{"n_layer": 8, "d_model": 128, "n_head": 4, "n_kv_head": 2, "head_dim": 32, "d_mlp": 320, "vocab_size": 4096, "activation": "swiglu", "norm": "rmsnorm", "norm_place": "pre", "norm_eps": 1e-05, "positions": "rope", "rope_base": 10000.0, "rope_fraction": 1.0, "qk_norm": false, "attn_scale": 0.177, "bias": "qkv", "tie_embeddings": true, "parallel_block": false, "init": "normal", "init_std_qkv": 0.0279, "init_std_o": 0.0279, "init_std_up": 0.0279, "init_std_down": 0.0, "optimizer": "soap_variant", "lr": 0.00765, "lr_mult_qkv": 0.7, "lr_mult_up": 0.835, "beta1": 0.95, "beta2": 0.99, "lr_head": 0.0106, "grad_clip": 0.5, "warmup_steps": 200, "schedule": "wsd", "decay_fraction": 0.756, "decay_shape": "linear", "final_lr_fraction": 0.1, "batch_tokens": 32768, "seq_len": 384, "doc_mask": true, "train_tokens": 126600000, "steps": 3864, "dataset": "wikipedia_en"}
Each number is 128 + 24 x the weight over its row's rms, rounded and kept within 0 to 255. Layers, rows and columns count from 0. Numbers have three digits each. The size before them is the row's rms in percent of the matrix's.

# o: layer 4 attention output (transposed), 128x128, rms 0.185, rows 30-31,61-64, columns 0-127
# v: layer 4 attention value, 64x128, rms 0.11, rows 30-32, columns 0-127
# q: layer 4 attention query, 128x128, rms 0.115, rows 64-127, columns 0-127
# k: layer 4 attention key, 64x128, rms 0.111, rows 32-63, columns 0-127
o61 090:137152130129129150146129076056098153129160143145147137110090152214114144130115149141147138163131147118131151121116099135162133174070110117108124154111104121142130094129110112134155089116120127105141123113124133166116090165101088164137142139113137109151112169128134179156168116135114143140132102146125121128121116130118084093124132141141130129148168168154156105152123154159153125154105
v30 106:129124122159164163160110102153120106152092082122111120127123169149141146121128130141122095152118132127110160153145119126142156140140068151122139139124131161102152127100113115108111115045127108152119068163128105156145147116134125156102106127127166151135126110102050164134162102134140134167133107099107143129114116103133151146127108112107101183153165106132105111094123120149121146112138
o30 106:156143106135146121164141147097141108154127101098124121142103129148099131124115106154094140110131124101153153144174121142148135124154133120166112097135162160133158115154120104110139118076077073114144113128132119141171118114141109143143141180093115124089097151048118162135108133143107127175153155146151103107145132095102136135129126125111152138141167123108151075123112120183120146104151
o62 092:145121122151147200123137120151056126111097155117085118099165095137128184161108120130098123118093131148122133106116140131145134112133108186117130159084133134100184127132102101119115133126126159122147124094165125112121147133131133133146144091126121127124122114174121107126143114103085110116149101102099179095131134157123149161150159118136165086114090143127095132154150168119136115135119
v31 116:101116137111128107162100146138147085161126094165183106140130120145131121168131109129084125105118137160179138153135133161138115136130100118160138130094146174064147103120099180104112114140115145087165141111150182142148176165110100131122150149140141102101105124125134108150154108114151143174139130161142163122112095126151141168107117160117113133094138133144153130087125113122129109133140
o31 109:119112107112115093128147109118089098114145101088147064100118090127116113112105139096094128115090139116200119152116159111113102155123131169149121112098143133100118123150103159129114143128138117105124090158184130138120100157096080093075172122109113131124153079126124111122156089138108078127159119116118170126117114106129140133118128169128117115132129110113139135124148105157126167133113
o63 091:113125110130141127124137186187155123165134149153115129141165130134095172138133113135144144120063127127087126149171082127159130105099140111106119179144110139144083116117105142155136103103115166138142179110099106143076144091113158163152096158097131127178114168135107134139158127127120160145125114143139105100141150142116155123111126127128181160116119153099141140134132141132106124121114
q64 061:116113125165141112153155120107138158165131138107109129117132140168152132092186114083162140097127124107099121142140119108103143122142140147123116137133141168127130107127118135123133123163145131109104164139113146096127163147092096136093133133075108120125060125128096182138155104121148148135128126111151078123123116168134087141119134150105136117132154094158107143157124111079099100106049
q96 095:107137163086204107170134160136126128092134146130164130164119078114157111126121095142124106123121110142155155116144103134114152121099157149139111110124098103097139140108110074128130138144130152101102106111162105164117136086113140135130114153158121148084118120123094124120131118134138168180129149179100147118110138198167144141125114111150127124160143145100180098144154132118126125129135
k32 060:072137115132087136138086105152127169104149166142131135089123104086126122122157160126105147121139115145164150152116146110131102127142119131149153109100159123110151180120175090124120131132167139158109154160112161119140128120150079154091173155099143160120130106128120121137166114075106149129136180150115121161093119094152111127144155114121140138137143084174145136096151108102122128144137
q65 076:130121077176113148083132125165113119180136137105131162129123107142116148133081122105111114107117131091156126115109129139121132131161120124097143156124139137150134134116142124103119119149116144146124152130123128087135134129083115077131161143094111118115066085103097159176145096129154123137145135110163111075098140122152155108123089088153118105153113142157074084080113138147133124132157
q97 086:129128114123152085124123140115110146141154127125117131103117079135165111109081084119130122151103116107163195101148081117129168144140127138149123156110112099143150152138141117145130132106116135093114133106117084168109111110081096102128147156162127153117130103135105086155124140122103121156145131118122119123133161137148177099134091095144115100164155166074127088085141133167123165128111
k33 083:137068098145138154154106105108127107129108094096121122124172129169127127112091114073128106141109173152140082107160099123111119141107142134128118135173136096152152143092087114090064136116134117113116077152117132121139142121128150078120148108114144159157157148119095168135129159095087069126130132136107137141167104141141121121126135145113112150137136107151133119134119114136110078151145
q66 058:114044150113145107103152133124133153124115113106120156111101155133132147114153126142119109112179139094149141143124123179132111132083087120149129116166102110099191161100121118094105121127094120120132125122140144117096164088129143155129154111142133087115176142131098104121090179114104109149115169165156146150140132121137120099145163140160120124126153122099148105155099152087134121124126
q98 106:145127157116124115099150101206119086120120126102142068071149152150108127102122137174091112150161138137137143079115132140088110144091124120128141074138158140091161103140113156138126087117117101102162094147137142122124129117184148128140135127102139115107149122149153120106120109139131125109119140141123129170155130079123114119152139115147139123096145178146151135172136124098117117167138
k34 089:151135161148121098125104153108121191117135144110098102172097138122116120140107103128118116157135143144124146154110100132129147116150101105150119141109112101163125132104114119136098111146102162085146152089106063115113148150127110110096108140144117143147133123155124078094142136102145131122145084106142136097138173141101129172068091143165123140199138102129117157124143139149090152150133
q67 069:148122139147136122150126116126117067130111104117086133118143112140159126139173099151078113131112133169072117132144142173162146122126113094157141134133141134104121144116109122114142151120125112103132125104114075176103165077143165184106132151116169124121121144126126110115160149130142114137111127157150137155097113108110100147150113141125154146134138088083149129183176093131132134136183
q99 090:133170137133082128073111095202137095117093139109100130141112156099145102159114068140105129150143113109110134132131157154114084120167181122148153117131149131143122114160148142114145121113117130115114120129112130159115138142161120107115157129093079077119120156122127160145100153110160091101134101152141132115107123114092091148107113144132136127118101109130158171141116093093130130121083
k35 084:117088122160092097113084141152107160127101099118083122122087125132088105124121134140118152164140146092150169157122128138141137120143115113154153112131108138165134167115137092157135140129120102088156145112130081097097130130182108115087155152097103110110142123110153093122176098124156140097152140128146143188176148108133139143111149094138147092129145130117121178142165134114128138127141
q68 091:143132161155154143141097141100127158122125127140088107096115155122155120149138080165109152158131154157143158163132139141138099135096105145131117093146095101110169102137124156116108140144130163114113084096133124140084133117125137123152164137172169120117190137144111105080089160094095157161126116164094137171123117135096122110135121132151099140162127107100157111150098151107164133127135
q100 102:179147148123103127161130123126149110119175125108130134137123141077135116136134173107099120116181141140151148070111145136126186145122116108117118104154133076133162095147106113146144112124120087114133149131166145094114131128118143115088151127130160155141146128151131116166138174145121147119153111109120110128163107091139105102138120143144136125153127160146130162146149165126095085208102
k36 095:144151185142168134133131123110135134168155142129153094169135143114107125126117128136142108104147128133165132102078105137125161109127104112048100117115156098115109109133123143151141123137109130123118146104124107112110146145125149162140102128175087087099123116190138149114103122130168175149108088129148090117099129142112116137116120165162131144155127114094107121143130145156130087195136
q69 079:123153118139130116127124135141121136112110138158148137138121134154099106106124119123075125100122095093125065150131088118119131092124133099156113128087160150104135141118165120142138111178189131121097180185129148134169114102124099148086157108114119139154093118121095135155140130127157142169118148173140151137105123133162148160106130096113135127196178144116114135119162108124111144125114
q101 107:112102118159147146147079157137134175148116124129128115140186159162127153145106183100147131086124181158158147128140118132110141167090110138114126102164085142113117145087107140115069133112110114123144090132122109097124146075128158100118122079131149119147151122119144116141137101115165119126144119116101133111127108151133167134149150103138127091100123146145129140135137126152135110084191
k37 104:106140123106167120155108123142120107131149118133123139152132105141152131185136107144117153093088087089108140143157146130155099125111126102130145131136116092123121132132099099122167168124138100113105090161117156123147112162092137126136114138139123121146084097076102172138133126158083119147169124151105111134134074118145114139117125135112098153116128094118137084188136129193095083111149
q70 075:105161145102180106119151158143158124123109138144097146101113108155134134138133099149114143101108086138131077113137102141134102107140184145140133124102157152111178121139131108096158131158140160094133168143100111157105142079107145149109165119104138125123152148106096131128143098123141127103119126105142140141063098114112120152119150108087117154163187135136116122128106088164101163127099
q102 099:056146107115157150142125126180172113157130128131127113119131126145115173187141120180106152130112173141166136133137136114135112160160131137133117133129144186090129123123123150129081141129125139129126110134116123178174096126127118102128112119161116103093121111121164096133142115116150123143104158156135148160108109121196120144099112092105134117111119082137145130125145087140153087103134
k38 102:104119113093125118117140116138088116097089116101102110127101133143140140083104091139124143150100102121129114153171154129109096136144131149173129106139120139144140166143143109110105157112101165120137109141139088112129081141149107092118116164114130165127164116077120143139097117124156090142131113145111194167132136132133135146137132078086113124121176091123127092119133099096121124070086
q71 096:141104161135123184119113126145120155119126119115108112182113144147113129108151129114142110171141193132186148109108127104141144172142115162164160121155100121119106127131118117123095109108089126113153105106137133111123111168108129114118111105118131119088111095148114148096151104098151160159124087089110115156157124150183146091138151131155111094104091106133125163144170144111116097093126
q103 108:102110181074140093158106102135126100075152126133146088140112105142116102099156174118160150172136142110132137141104151123107150127133064146144137134125124165139081110155111120113124145153130094141140124130170135093155106134138110128082134172130123123106147136146150088165135104160137105107123129118098145089159134149150118115146141158108117093116135110134145091130169112140144131069148
k39 111:139146102102138139145154112114134106121076143144134115153082113118143119144150098135133135154124108161118130116135110114144122133134108144126173117133143096155145085123132162092119129153111151131118130061095123124105124180118201110135092152163135140156130133153135144089181083058158176145095125119170120149135092120115132139097109138154108116144138111127126164104141138114121155152125
q72 084:106119129114085080113116091169130104105128099131144110118127164125100115161103129139127117157162154168125121140114136099103113108110107102130108117132157119098110147124157157092160174170108117129123128132121071174104151102150140096134137115147146135135189137130146089133114178109102123139137139148153151129132125090088147140099080135110141126175143129135150165138122149163105158179148
q104 121:115124157079088081118120090139115071095145103127148184144087129121126100151136077164068113144156090143126110115101188103155129132145173076156117103114166119106126106142137111141188125147150109118131124138118094087103144109140127119122123164119133129130123129114114122117109134121133148145099114127164159126151133140122119170110108139108158153138147147122141138133131150112106141125083
k40 094:137155129140117107114143143152110193142112179148141095069096117092137103110083122117133148125112126138137128203137083150141105081110114111107163132124121167116154124104134145090093133175139148112111146150125131100108130096147127116171162126125109092116119152128114107122159141092122137119150120163114133119141161083118127128104106140164129142185132137143114134102148137084140158114115
q73 095:134118178125119119140096136107149112078121134117174129160107172133124106095137121144137121154157140150148156105071150124105167103130110102088099155177114099144105119142132119157148132146129090162168099134155144151137123147105150134088125107115146138171150127161129156119137113176141126148114109092115114112128135126163118156138162173150103136110080153116164149155094152156144145158148
q105 113:140124179153131147139131079110176128119120123136160090160130156093138122149132135137112096177147156136140156085104138132138175126103092078092123108133100093084108109132136149160165115131116114148146121071155124130102117135125178111123107121155103134131131123187142095110174132106144132124111104124120088124112113149130120136150159177155111145146101135115140117142084148127119092152132
k41 127:093100087123136153144115122136106122143127143135141175148145093135099132143124170111132145091075129103121101136188137139135120155127149169147119131134130105127104141103149092133111168125166134115117123174106138154115152114144097113133155089127142160125161097076144158139085141142101084143152149106092148125130090113164133139152157089059125114100137136146100090122136138152128108107136
q74 101:193105159162107110080146094120103159109150112109111115156145138082138123109100110140155130130116109129139174095108086132131156126162141111128095100118142102140136116110099131138158135110156124108110130118096099102146070141130122152105146142081083138149093095151128114153127173148089124140107112132100168111124136115074117150160134154149137117145125126117164094080144103153120122123141
q106 101:108129133083170138159134114132118110125128132117108093156128138129149127133130206120113111125109164077141162160171132101153097132148107152153149109122085148125137130122145122125151123087106137145139066077124148099160147165113087107119152143118130131128059145117128143116108155107114139088127103112124112137150108108121162126122140135133092081138143098093126084099143119108152125089139
k42 097:097117150119118119140116091142059147120097079122107126139075109118073154107122133133136164163136137099159126153109147107155146109140151101166137128086168121120133143127144136129134143135144134083122151159142068144161168178143133099109158137127121132103171144124156138121117137107105143141125199129130140160174102127108131120147132125078143126083127133130123113151107148123159122123115
q75 106:139121164162123120128090148121109168138121109157101084108133139127144109116119154075176119103156141079143144156123097073112132144161095138135129107113135138192122126138131133157158138082153080104164144098147113128135073143148129119111151129112133130111117127129156121160179115131116118106108124083164122116142119099092160097116114091122141078128138123120089094136139097141137129129149
q107 115:181141157117134086129152115115111130107136156122177118141112081109126099134131159135163158127144121115102093152118089063150143124142118134122136133111119112151106091180084109176179139106119066126155172110158118155131163148138154106143152146131097100103124133114134158134145117139115146123142133091146127112150148161086128125099110152128130143155126154163110147160132174119124129115100
k43 108:139133139157108099095148147093109160148177111096116138111147115127154159189113129096159162103139131147097118144189103128176109159167153118119165084161120144140167159142152137136112153132116107109118151158132160133103123117123136130135156127148121116126137132123137115086076139115133091127128098153165148118133132125101123115184142102132182128146140165152085141133109156133094138123150
q76 091:109158112100120079145153152124161058104136123138120111140140130114161124157163117168062129120135111106114099122142141131127126096123110126110124118132153114138139187136180090116132136114135103092156114178127099159177125114135142161153121178139131144133149143111140160139115151135140119181136116150155129112100119117110137107147096090098170141140161098123171106147129110140134153094141
q108 099:139126096079146121158098157122135093052114199187166148147108118121142143142158134115134117129122104115092114128136131125146129115134135125113172155127126117129166171134126125110108156138146156146129113123136100130146098143148137138140104156083081106093145134127123139094101114160146130146148143118110050137129154144096166142157143127138133110138156102163131087115108127164149145120119
k44 082:173184137125114121140097118115116115127127133088096122117122144073133118118114107163117134147101132091117104151100109127089112094165111125107082145111145099139149125125111090143137132114164118146134173106120111122156110140142139141161154120132106131163161153165188152099130126148129150124099107081105137140122121143124149129156116131177133107159124190150089115112131135100078135116074
q77 101:169155151084126099124144131113119141092114141122111162138125106134165089116122141125122189133144098097118124130108082106114097167141158126132131096133145124130172071194126102143160105139109147165085155116154154118151128143152113138136128131119131118109162136162114119103103095155082162107112133109143115148140163133128165118121149146148132168117118172144122117078136141101124100151088
q109 095:132149126080120142140156148147092133102091105125086083115115116139151134120174126123163178117125102103144120142134103101104095111132102151169132108123147118149138125169122096162162155159140146150078112143168121137141079184148096155142139090115156153115170146124141150098120094161130137096118131077088137125131140126131161125159128146115126127105146121100116134109122132105126083088138
k45 093:147119148095150148110097116097113180134148100119141126130154166120109112128149146144143134142146175124081115157176123126147156139133164133141123131100127192185118110120136161123142134126147166150122161098149103096139129123143117150120147170134123135084090144147138073126130144098124125125140157153154133106076153127151119090124116127167133146121098140166104117075176134112158125101151
q78 127:154136107086095096073122104123120088094138154082124142150131122106150114117109089129145108139109100130128119120121131139152140141119165128147127149114137115078132107140097106108151125132110139128096110150100103114133128175102093149125129181106146152160088092120105153117123107110159128145174090146118155067122144167127083151134102132117121112137167139160145152117128135102099177113082
q110 096:166123127128097117094125117115109125105119146096137165134127145105161142133125102141156126106133119108120075132103067163129082190122138115174112144118152131088118114092081122103148145153152161149125153151120118150154112153091131124091137174131113107154127135133133140094133091141138101150136104119128146092165153136157085168121118127144136150166097164113081137125098101132108142126087
k46 104:103079136098098113151105091116105120153124146125143104093122117129110127109163130118150100096157164131184144143129101153102175143117123169125097144147135069108123113128097104098118099149153154159139147107134106088161124131112158154089104153098098142107129094124125160167111129144172113083117117109130110109158133145150101154124091155119162124147104107140113123132103131124165159173131
q79 096:126097144146091119105078132094133141156132123121105175141166147129098154140123092131071085120113108113121112110133144133116127138085116113119115132137155175139138117096104152159134133090159138100142124118096167142093133126131114139137107117103168147116086116124141089160177131132141110151115099120133138107110134104124148150194109192134137125117163087102187154137128121119090131119127
q111 114:160115111121161114131135127103115114135148117149108090158170155147107143142157105112121119110135144099135117145127171106123144187135068141156113103135103131164147102152077123133162115128154142133139100133106184156130125132092089128170079120113160126110094138102142139147146106162122135145093141114141116166113097112148156107167094150163106126143134118149143131116084114115135068138163
k47 099:131124139150116113107123094122098123160116090101112134148113130140087119180156159145082105172146115154140125173141145134111124145134121083123117091168115131135085126133145103167098140136138114126117103113098078100116096165114105070090103121126115154104115042162163097153117140127118136125097114127130152119109114107111109125107116098117106117123141143113155090117141134158123139152093
q80 061:178055115121165155143148149079152142104121143122152087138130162140092136145116106096161115150099152102143142130181109065138127129110130130104105137169101157138121121107093167091123115091131133078132164084087143157128129080121134103127134123138124158078102138117127129123142127139155112121129150121144182138169086148142107131115126163118147108121119118127130112144128126126136129133129
q112 093:166148134101116108180116138125151099161145096098136123133160148140153126140149131094107114089148132171151138076135092112135180123101100114110112187158115108169173115134118134148118104129103102116144134144160111184124134132128160147093138165127129132123153111160096105124113131156141165140155093127118082094133120138114164125124118151170151145120131163120162125137116164146100162157116
k48 088:115076106140138162112099139123101165130121105119116156108112131118119135153143137102113144095106180137120134167177126106149116129113130120168158107134118140152134155112135150107091135124134103083133135147116124145131166143112099080137176081117115125161115150071103161117119133133115091120130084139122127137164092121208102139147129125119116124139158080123117134091139167116102156099138
q81 081:148119097113076125104145122127113112131100083147128137138135156139113139118132147101149116123111121127132097160133111079165127109187138119135106183097159184118108131123104138137168114126154116112148165113098170121134125149134114136139137124090176138135118136125141143161162092122144130117112136079164091134108160118167144156071135149116124105151145128151116170088148113148112165176114
q113 080:152143143128098119151143137111102118140137089111079116102131133128101125145136064111141163114104106110140132100119096108124098117111156124144112165114112114184152119165149146136134095095116131127108144122153092186101166181111121108078126134128144120111150129123123124099105140133147151097158127121137123122093105145143109144084138174182123151112161136088141091119082109100161149130097
k49 079:125090162137109089108085159141127164128131093136149154114144120120147142109214198148123120106153136168147140152104098135174114153098145118143148099150125109126125144117129124145156135135142087163087134131146136143133095116143075146134156117102160137147132053101121089128088139131143133130125125116123080140146115120141112116169156112126135121118105137142149144143121172127099135123133
q82 055:132122109123113107141099125148108136106102110140088111116167140149171130135124148168160124120143117126119090157073169092156136120142120127161129145097159093145111155136132102124172150112114168118143119153109105201114163101182120180130121151132136159125174110116149145130126136130104098119127125078121122098080142088101132129085107162103124125122146131128139139142138136166105133117170
q114 103:105127113127093130119118119154164158140101139110118159129131182126147126152139143122128128122154146149135112089103108148127152119127137114094140134152129126108111125101087122127125088104145120146194090127091125128114112077157171143152110158106161126189158137142146138135168154115112116100168155090109076088138090088129150164102133127134148107126087153151136170152129129160124111143161
k50 078:138153128078121104128169133136163071130156133137127131124141095149138114134151100183125110151142063125150114121094100160113128136130103099094145137106121149106102107121117105141175136144144109155156125128171152128123128137102137177135046184152111101103130134107145156149145112138128188098119160160132103123136133125101094101092127116146128136128137162119145150154121122143129109143126
q83 066:111181144114120090149072131090105124123113063104125118108084132118142097139145101157139163130154106133124090124131135139113129109125191109173168108128131122099140146183124104119135131107161109135109122160122161121132118123158134171138110191136146147125102117137134112094115158125136110111147120147122148153138128168129104121130135085109119138078154131100142121173104122121118139068140
q115 098:111123102166101126120093143124141166133140147112137165169140158086084132141192166106127135100138141182108129136120130130138169121139110123106110150146144097162080114116112127133134135147141117174127162129104157122121123115141131137176105111104088129165120091117131140183158152119099138127176118086155073103117114131093123162111139149121143133181106096150127101130139115147141119136130
k51 081:181148144148143130151129124099127073131120120170115151086127122124140129143081098123158091101129107086093063120182144157108118134135121136099147091102132104132123095136138144148114116121130132102163127156114098123145138108119179116112130111115125169200140140111116149125129147144115095102087110114137130090139129113121117131117083121121103141138145108133111120132058104143132090103112
q84 066:094118120146142100136115150130154133102098128148137141069166122139152116126110127110179130121151127127134144178129124139118129113105107152143137108126145105150097116096106122112124125120118146181130095120133131102123162110085180176113096164172136161169156137127162136101129110162126096158129144133119115096095140144170102125146085132118151131099128085140161086166098120100112152121182
q116 103:140122127177119086100128125099147125126080117180119153124143140106114131112131139151115102145123115117128113135151141101125115129133152108135119101125177136161142140128131146152158132140137098114086121125077117145160102119182098085141135085093169159137137133123114141148139100117089142148160123124144152121092112108123135092133091079096101127098154172121171100098112115060116166117134
k52 082:106121126135063147099110086127122115115150123142102109136126142105110107078098098101142122133146155115116101142126136141085122140133139131106092162124145120156095086107118102110100143135133143145147142172174116138179116086156122159107130113090103139132163122151112106153097194141097115096109162128081153089132173121121127105132108166108141164127107136145115142089126135157141109147110
q85 070:154127161145174169135114109173163132148112095103097073151098138097114131102137115156084115121118132133160134123131123086146126119132129137119139096134132118116130151163120164148120144102174147087078116118100102101118105157140151085145139114110153131120071137136148118101132138091144113146108094154105114167096128099149128123085130107146096169151141153143110148124155138153130168119080
q117 107:095128118113161158128157125134167127133138114108152120138148112167119143123111131172136163120116185166118143144131134134149116149126118153136139178136095130098110158118140155098065155137077174142176089143145082157132130116079131154141128090138150130114175105128108102113105103129120105123122157157094132120132140166169144143103177112112118122130105131145152094154132134160150128092114
k53 078:119182118166126143142151119128108124126111109143118108151132136128136142098096121113123113162148142112124155128143117109080115150131126119122097134121132157128103133118156186111103122117080158097085114130113133141162092137102140114083127114079158154106161111128109142148131128113113120167104119140104141145138105061114137077121121077100091103153178142124133138061130126163145174144125
q86 087:162183119131097108116145130126146117136152147162117124115137111121145112135135129120121127093128130114119146105132072103135145089165167123084079180121150138105125088101140145152133117133139133124107207167091132156124094133103120127144121104109093151194118124130128161127098087117112109148126084142148127129093135130136124149107110145130133164149114160128147114079113095153140172151117
q118 113:124102117173132192179109139122124147163122112092145133104134121140154140135157164088152120102089152154137111108152097152127110111153153135119132169126100160120101156079119161072103142129128129153120133108108117107123108131077146145134122087167129127119140105131157159113124106136127106133153126104122127095090114194145128177113154165115117128104136139112105099142109139133122173117168
k54 089:116113111141147120162148163141125131142143121147120138098150128112111138180139132119118126114107103112125123181160195167135139125093128136095179107130103110113147143100162126102134140086164122106138111144162166150132151123089122120120080082129124139096085083123138132135137150104117132157125134193100087095154111118138111135137089115106084134143085147101174131153115126109102125131121
q87 082:131140111138171141150136119130113124142080133134119165128083098140129152155133132161131138118118154100144118151148179163158125125084106130153171102073108082136132140170120151111118089168152143079140112119123103171139152110119146101113169077112148116123141139124132157087129138096120115154128174164085138154138109134168138154131168080111120140164149124129137116135116126091137143121143
q119 108:127133135109107142155136088139120094078120123119144152150088114123161082106172122129129113165169121127165115075096116119115138153161116109116157145139137091134059144145123128146160155205151072107132131157143131101127083121163168136127108161101126132126145139152148135126112132128138142117092125115154110118160145149165116166115127134138165089141147116142140140150130142125164147144143
k55 088:148154130113126158113136145148138140119120103129141150122132123094137113080150143065133164132153179120117129138151070077145140138170099109122146149065139180168152127126145127149134131140112135110135197142162126163142115113123151136112152123095086086118141113136130121131149155125155140097110113109160130149121153141154144120158126136151160121149141190164091132098126152148117132107138
q88 095:089152125155145141125108198112121109185150125119087106150149100138120158132092141153132148108078122151110163101143147135134132128139149122129130139154083127123127150077113153087085164108121135128108099133093103125120133132114140152117134135121121131134122127103157112127110113100122104179152121117090164079077110137109148134171160140139114124091132133138128132076133104118109083074127
q120 090:090121130122119164132128139167154113135139188125121121076172118138115180126121117150155121099093139121148125104153144144114082134137131115128168139121124163117143127092107115041117134113135179151110115137109158173122137126128097132125106162150116096097145109087162116168085085120133111149174138140110148134116138159128159139120144136102122096109105096126109132128127106163094119129135
k56 101:105114084131120131143079119146071100158134136109115104124111107134127166096100113113153157101055126101153148158154094151117106130133104181150133147108119127143135161095138104122112135136158132139145133122138134136138129110157117179150160073114109127113135134090101130124122150099126119087133132124102164116119141127157134101140143099125169109123148119118096090086181089120166115098145
q89 092:109122094123106151112139136142084141174120146142124162138119103134118123144150083076103108104119123117123096178164086079133100128154166149105137130118172176139133149106151130139108136142141140154148190160129130127162102103135071150168103085107118120109106127088109126149117129137110144097123118161166137143145155136117112102110102110079172155130123117109119097138132103128130158133125
q121 135:105124087139147141127129160097089133160102093152114122137150123127104179113088142096138126113088117141124116155170125132114157107112111129131123137103130158150111195093175158147103152124122161120138147148116120203151102110132115141169112073121118161112122139124125075141138104120120069108153144161103128115113116160138145116147140112121134140108144116107112089099135097144117134107167
k57 104:111099092107122132126128096104133096130136139149143149134111104111142122094100117091115125120035106085143131156130119135147108127126146122131150159112124122129093145091123110090109204101150164152099117168119132128141156120157089136138166136112131114126139100073117133146096147148133093116175140150082144148107157145150118150163106150084122130102145105130121108111138127142134121083114
q90 106:120165087114164114146140179138155102100177150166143115094150101142123122169162131116155125115114093148104065146134124081143098123113130128103157153135134125134138113168127100108137131144138116143093140164156131129140143113148128130102131105140147108149134142109108144137080139159105161115141099119127151109105151156151089150121144112111157108092122135176108157136162183092133112074146
q122 108:094133106099130128092148127109129130106115138114142084109165100153143129146153160086204158121111136136137130117131107119144112160127127153121162123149079144149137095138111099092138121147065115137101119112129157145148114109134140118128130162127089084105145132091117150144102107125156134137161144125123177127104180212134114146128150129135136092149125131165098109129135142107134144092150
k58 101:121174118123103130164127120114141098160118132191125146153122122137110121136136170111153144118144149173128087130140068118136132132122104137106131134133131141145144111130173112160096145191155127131115143133162077181103108114125146142084092117159130098166175126174143130103118147153141170107102141083114113113130133120137153128100173123126148127160098156154114121116141153134128120158163
q91 110:109127119092112169163090109125094123130175129098118117140116123078100168109121164137121146107122138172105155150157128140150109147123139130126087155167098101115109141115126160109118169152126172139117134111129052122139085125109086108123124129144107132140123150142133122099109132091116142113125135122098149098159142115075171117164094134123095157162114121103135122117108123153159099119075
q123 109:100133123092148111114099108123074101138167152107111128159138106150134135139118088154106134147135139145142146116120145144165152193120139083110154162140065088103129108141122118127146139125066146114161087100150135135136146116150141107122137180156174123113103151126153134104100151119090132111150139163120155151157161144150161129152113111117105147149137117132126155132129161109104071130109
k59 105:083123123123116093096129129161142099104103138115169142108080119144077146176141097184121132136124116112096088123141152126128135112086147126172143089121114148105127095127161158116145164149141120146134136126098089091093177099144098110114137138116135102149150133101183127124133114097140160109090133115139144129163153128108088151115127151096120106136144144135119130121127152107160119077090
q92 092:100154120186159136141130194126125087120139099127081125119128155079047147121094137124124167136108125093117118154133123189133149127115096127110145116104151104134162132104144156148114107104152117107149146144105117134130103137133156148138110089103128155141156138142143101124175143143080097136127142149130105116122119080131105141085118157151138130155103151099119148081111124135114151131134
q124 116:102154130150138105112141135172105118094074131127131091154130115141126105099157143108163128125137140124135129156101150105131123120140060142160157122118130136141142132157156121150114121127105081121205165124167114135142107106151121139117121107100124104108115137121122137097158117110091131130054154125151134111186095130136149096089144083100121095142113119095093098144133145156140146107120
k60 111:139128146134126146171136134135154124096114110132149136098104160092151128136159119125113165156142141153149130129174109137125110145122121098090154089111148129117181164134137170099143134068117112077085121105110090148095081155111153121092157109103117121140144105121135145119098123096143112190148097126120128150139101089168122091153135104132121176112108134163124135128083132123133100141110
q93 104:137111164120128106160124114102139077109192142169107132114092119126131119134125122166113170156142127105116136152124088175090113114137112117080111110137143135124171090095110128133108144124158117084126157146173123094118115131145163182094094144107087132142173125142128100120146120139118152124126106076125133101153134099122127131148136166138159120153130112127113136137152137156176076136120
q125 091:131143156181131125169073179128129144118158148138132119084147127137142124102142162162146163114148163115107135144144103175132110120100122087109099090128139159094142099155100147105131065121150144108103133146098145129126134120149122124103091150145085066129126110145130117146128156119100090137171129118123145150148113097114102117092113107105134150135105160151083151154108102107140120144138
k61 095:101126144115126145101171137117122149131191168152085109163126114130105110104078153139101189078141144130108119119140107130087126152120157118170105127111124127149147111094135178125138126104103127107116133148149160076075153105146144126111112147119119147132122140134125116156114134156133149139109126065108109100187144093106132132131141144117154165112161132120124106138158117173118116152141
q94 096:150086114151136122154139154112147162124180144170164140109152136093150144137102125141124154120135112135109114151139126131120111083112134151132078151135120093122180110134164140127135114128158118119101148139133128135117101134149119126139151089126122130120165158123106137111125179164100134121088164170103075123111105095145140118153161133175139138136096114089124148085106112126146052089105
q126 115:146146103139110095102156129117130107097145131159110176136080110095102132098098105157075151135092055116100101171108094123149123106113144144116119120112137111116132127122121117128131173109172137128110153151121117108119156113140134177150141088125153167130172170120096132100148163093116146133126149133109117092124133124128118153125105156156126172152109148129168133117162127137134135116070
k62 101:142117133106107145125124117094139143112164126133133107137134136119124152145106117140100120136110109150121118110126161107149169082115153128107101166138131134137176087134138139131127119146091156112142147108124176140131150152180131174136110142156118132090183137141097102125108123125167177136176129147155179112107140117092118134130130159158158144105098153136179179119087129088129113177092
q95 102:117107144128187131137140162138126158182110133097141135133161100116160137120128127121138165119123183115097120143136109089138124161093118162128122101142119103106166130152128102122106076115065096151149149112180145130137175116113108114100152113163123140120126155091155129122163097160102121073113167127142079151163114136151139135119099121140141079113100139123118131127109154132127141112142
q127 097:110153117129171137085143197134137139146153123092118118167158127128136129114117160124129140119127146143130122122115116147112117152132127124144166128110097098111116105150083115116111132117091150168124117125103125090152132152062111093128106134126110124112094099167154089145116085096102109097146172137106123112169111169117139113152117144113077077099110112144114126105136164127104154097079
k63 092:157130168132121147144128151149102123159122165096166143115148118124179131144128093129145135103127187158087064102147139113146152157113150147138098084109095167097181120149105142114106125145132153138107130159094135128137154092086135150088130130152132133116097137151136116088151137124098118140107109114125165126092096092125116080145092134102125107140143171150117154144124112120095117142139
v32 091:104101124105125116089145121111109082137155109100111139157126102096136126145109096135121099133125143139175110127132154119119102136173134128127114100169133146139107154074137106194138130140113116102156139172137098100121094090149099143151110133084093132129137118098144126137121125149167127143097102156149163135116114140152162121199152080147147093107172132133135106116098122129083139101120
o64 092:139157108164128136122162117161116136104093112151118106131084135149133141131155175161137156125165104115097120137062142111138137125101122133135148131131165103080100130148167103120134135140149147171115144149156156109136170114125125114143123103193144106137114172149154133103124146105098099149133140144095102117133130140114091141111118145133156183144084134158092140138182139114178106133125